Weights of a small GPT-style language model, trained from scratch on English Wikipedia.
Size: 15 layers, width 128, 4 heads of 32, MLP 320 SwiGLU, vocabulary 4096, 3.88M parameters.
Architecture: RMSNorm before each block, rotary positions, no biases in attention or MLP, untied embeddings.
Training: a variant of Adam for these matrices, 160M tokens.
Each number is 500 + 40 x the weight over the matrix's rms, rounded and kept within 0 to 999. Layers, rows and columns count from 0. Numbers have three digits each.

# layer 9 MLP gate, 320x128, rms 0.144, rows 252-319, columns 0-63
479444478510511496538548552525495539489502504465445530467420491531519380401588530522463566467509476471483538554477483497451454544581553531509458543532487523537489439547493462573495556548500478
466516462473490490490466508539447449590536562376500557521563477509481456523451514508509528548547444490620548554530546482614436409515531465476504544452516505502471523548569547599489466478539492
492428454512434512449499541541481550505464512440543463593441521456495485483554446513505537502456536481505539512492492568544458461550519506620509469485449504513527520481536549553501508501502472
505518455498478509466475408510411427517505513512485512452514595568507471532478504394461484466459469481523508455423515444533445537536429552505522573500528594513513449456526525550519514471497508
431461456491462497478520514496484529493529559459494494460511535512531519537516480550463495513531490480500504522474456514476530510518506545529398503484556555506517508497543531521504517498480518
511525520501479498531526509481487478542502534450514442533539482568528489536503470523527555452513507463407436471487501509393515486517523513544529543469446548473505459521485463500471478509514538
540499515403473471506536522443466512452527467428516516509427496508451505498426562474523465579428530459484544521492521473513474477525521478473544435532503519502525504581463481545494425446556478
487508522395491426506514502477448480482529503529474523456514535520531496489613502529532466482547485499518460453429442456438516505488499484477482512498452517524522505548492523511504484563525449
527500461516515483566457501557414531544416538381426566529541509448498495519505500457468536526521487496511524455455554499492494444555511454432564505441531591532534544463456488534555480511448497
571436510430478508474518483530491538594502480486454505549554498525459514544536440454478417556497511513518492501596467521566476488440454481509512424491458509532569473491448589534452472472536491
460494523544475524446564536544573554593505492491552570545455537514475454501491532523518527542491585561474506442562525486498548417482489490476538461519495513519493510508488494537484500507518514
520490461476512437446585463579439474548485438514506498436508527462447485463546536490540438533542524398549550453490472530471535478523506590480570502487541518469538513461464492583478496512466458
510465521447457515555493493448505587553557555459502451451507509468502494466509551503499533511502541549427525495514514531479556554533542484454530536570533535460513517490509497543492496457511484
478488523490368528526541542481478491518562475512480496570524545535556496455494576410517488488471505567520489525467527528525546489553533469571517501534507594544532516444465506482546544451519462
525438489490528480408501458498481479531510537456453477568425587470458487451499544426471510466509555448549485499462493500478484464575496571471492490505453542524536593428547552571475444532540479
462513543499477488491521441437439437450500494487505489505514452546486521537499540436494501496537430473488512505402511488444503529507526494502509439468501549594577472509463507511512452615487485
565487476508472444535481576515478524514500536455565450505487494457486565509524542510535480591531471533497423564488553444458509504496463538552531465508555528436476473524457430515516533462479527
461507465492412532539488502407493508507475524526436535443522488523487509476473520501513551500456519460476521539536530509459583512539483563543493462495502561563488485512438542462597485434432564
517388524528513471493445505473427524516505495415496500477535450519417400510528445499518474434543528388495544483486501447479478510471453524527562559478501567482539507488426484548517512483479566
543510448489510494522599487539528500464530562474439551427439480574487501510440486532509536540498462448559532510525489472507522502521524535554487473450530542462537480498466487501555540534436478
543521564426494435466473524511453534524484483514584465494470575499438462477514483516517544430518476482484482557547477445444558549572503524506512589487463498434486487478486513524503526489555457
466524475499521441496512492530471475524496516510518487532512465535505530475602551522495566535449504539446474511472504470507492481534426449506465484459517515515529430598414531563498413477516504
514474458499484472492489490516474531534514491470508562515512458508509517464510477446456474500508525429596493527462492513501487525545547555464463394521547528476517450500534510519497472555510487
500474502511434552446397555559406555545485470508423538461524514554492501537486541439541484511470449483540452463447520510439463491494545557541430515488456491582497502550484575520526505505495506
561425478472443479492518508527390515446491597505457458541466495441457491511521467445494418522426500399566532464493508553549495491512576504470452518558523535519482512468495521569528465507521545
538513449525520471517472556533510571532539538482458557524493546488522422466561520460506494567531492508461513456489513542533498412440464482429447482509526495563488484502518419515488494542483526
427410508558467535526553537461534563502530501502479481520453507465478451519544474515507502526527458479471503412534581467485424536510545531555511491521492473582528448550500484584503499585465473
520544486519499410473463494541455506495526460438481430487428424452509509482517504429533539495542452467528552508547536538509435487616528511482517497531565516467432449525544475531434553493534427
505459509526493515475456567540552467529446490492559487518480421444447513511500463430487545456548534466504486489524548524464567534537501548460529466445555590520505555494489457597546570530524473
518485468493474534444456530468496522453546553553522467487491542543409449512481496494469464529507497490468536499480546522436505532486492504495512564542478503502531482507473495486474482515518533
558534475494471480563403507497489480402535536518462491495502580447515469470537554440517501509471495580575456552563515462458446464601462509577518524475517550478379570504484451542519497494473412
469527561372463519413506495451492547565588478539409542558554560528535486512497509527528488469505434461546533545533495516488517520513507473441436554438493522560469472506586545475428488446574533
575535527456452480600564526473484466546522511437520464508505464557543429441541545479468566517538442422487473603465559488402452504520479487494564456567537585533491537513539575506539502590510511
463519539526458491535491524491451552460563514413508485486456463537471624454486478523554518549493478493493555506516476400506493491545534484495473536567522509518507504564538431482518492470452483
517541461494405563428524573552506504511504493461473467541445529484443507434433519482500509439457548543497450482469482456437489520593489554535479505510517515514446458502536506493501440566454422
564482468464525492491428510463513542577549540460454533498514433516495558522527476512561479526423493493482481478500489512531506421560503529456489543479409533549522496526510503461527552520447512
439444471488512546493431557476451511470472501521465531501469521460547474503480539414515517498532485457510523458538527555504460545477556500557478550498515520490488518536490454539489577508537448
482527492499482486538519449485486475499494395430465565480540501493484416471446489436478502496443481542577518540421530530490472420552559525458509450523445558487520524509490453584519493500466514
499501465525495429479461569418557538479520512468522490442548533469468474447542492466518457542590496459458482526498592460453434484556513570470489419466541545537461474504522489475509541552417496
560417491502490496523516534564442496543477475520465507446559537531550488506540464423576506518433520510498543492459435506532506590485440536536499509566478515497498522527499569497473502439522505
487451482450495470447493467456462473539467485536534527490511527499562535499493511462503401494478433502533486466458499475504515509466506445548439481528464500534463492541566547530467463505552522
545425489587517444442451492509468495567485488433532480428443480520509492514512428504535560471530518491436501538487529439461496538483493464474546432473523484541490476528531504548517485493486567
414558516531547467459456507522474497505558506509496570500572486493489536549487534371496476558504448583517478497439514517440434440499514508505461465462477519534474492494529558534542482509436498
476474548543498456507496509562465466447482480459526410504452522524382492486528462461449473513579439475516520523557547475469466508491514478489460511476519509579526394481463507514450564519438498
504493463447472521529434476512502534535558488502440501556499480492515571475523419500487538489514523512534499536455444430516485508519557495533516459561499565491492532509585510511535544538554536
427519526500485508419482489442444592468571445517489527533425499446462454443523561532515547473501499494541545467501543555493503506520499526489533505553516520537469447489420543462473542480483436
520492512546498459488486527530519516450547553536450445437535541500461513509557428523422452434513502519482498502483483517490433540545484524498486499476506507475560547457539481478537497506508464
524502527425509545555467491478451424515446548493439494469510470516465492456501475532463542502524475461556463496446526444496530509526525509539453551502570536499520460565505463528516464516598423
478549456532489479541511522483499546489539445484466482506467500484433504577569530534457459481468446470537591494494458515560476430551502496507423443527535548423495471426536475507469473470467510
558472501504492494453466479507512485499511484465465549484455506601516480514532501529516525441496514552480600467526549503513483490500447540463456531531477488507418477483545534567492557481514495
560517498522479479467500515498448463586514498478472496483457480452449454453555572433509501449497485528476486525515499519513480473501485497589460396476510531440434487578425480546465474466530480
489479473525540480530573488506481550502563554470480524486473466501476550536505519510515510518544509530590517560501517446460516527528540516512494418470398483510525535502492510516439502523444430
476528533494417385408546534525379535597496471440496493536510550409553551504475459427485450497442468556513564560522583554534407480587546541524504472505458568487493538514487492540551500552520569
468460576490480579535505528501473464520527538463500482445479514480478540537542458481466435446530485477518478455478589486449475536500548499581551533496565509423488436467599483560497492472549481
522452440526517512497498512480506496491469501515464561505452517512500533502533465525457465547473457549514477474461475494521459513542583511582537464440510512516453490474551534472495435484569514
523509560477544525525451508449439494515441563426471584543503456575442460415524453534558482491539531436541509443468540430508460547525492522483487510478544505527562477490487446525464554489446448
522550496488510404540537531481472463538543491475427494515522509445537458455461454468480491416463559469455417506512523455512552592544479492549523473497514491467401552564509503502458486492532496
488486518514470462533449585516382513549492478546433458432454416545483500518513555441562494518606473474497509542505490462435482491494480526538456495470524536461488453521452487637472531450576513
577491498431460462478569530559419532425545482499511433503494544513467505524523522454510516540573538483551525511496448505499503522492511507503502538563536492535489435505508505523538474556482443
582463438520521482476402527473449528540501507524460557496537552518497503458482466477445442531516467438484509463510470493504541536566505464569498493562466561521502493487464512507455490552467525
519498500510473493511439486433459463564463472525450466458483464480443484465566545453477465547516458495500475474493505484467421426533490437510467493519513538494564457556523521486468475541477627
516476516507485519477496549519501525482584527499481482489517502444505548507450480506519526472466451507502513514422517487511549504517498521451505506446489530456525557472566466473472454517502520
426523503524433473434503597441408488486483581502454433599533550537567547484477480431557453545443533474560530472532497581507497473521523542546416522505463531520491529465522414501442553590462512
478524518528445486436561501462548553513478559448445485554490497532530489488488516504561505579555509521529512580503595501423557443490513443509555514504517525574465556451488490526477526462495505
488441500593472477494508523404497551556500468468455472458538540482532481435466515616512577450593483512500455442418499508533474459519515505466478494519506505561500503553489476489546420437471511
534482526517506434603520503521412521509444497498520520470501484543550415492502450502463571522469480457465507495441429500446519578542461474477477491526460512505514497530564541521460471505466516
529439536477470539534515571539479536475557574512489574550506447551521480495485483443491575451510506480514525533536486529413424492497480496574556468447545515536548508474524478572455527479411510
528539484462459478556549456504487508488540498470374442514471547492476488512529554477484578523508558529520530482487485470452520461594409559517539556498508512576516521539478469506474498561440465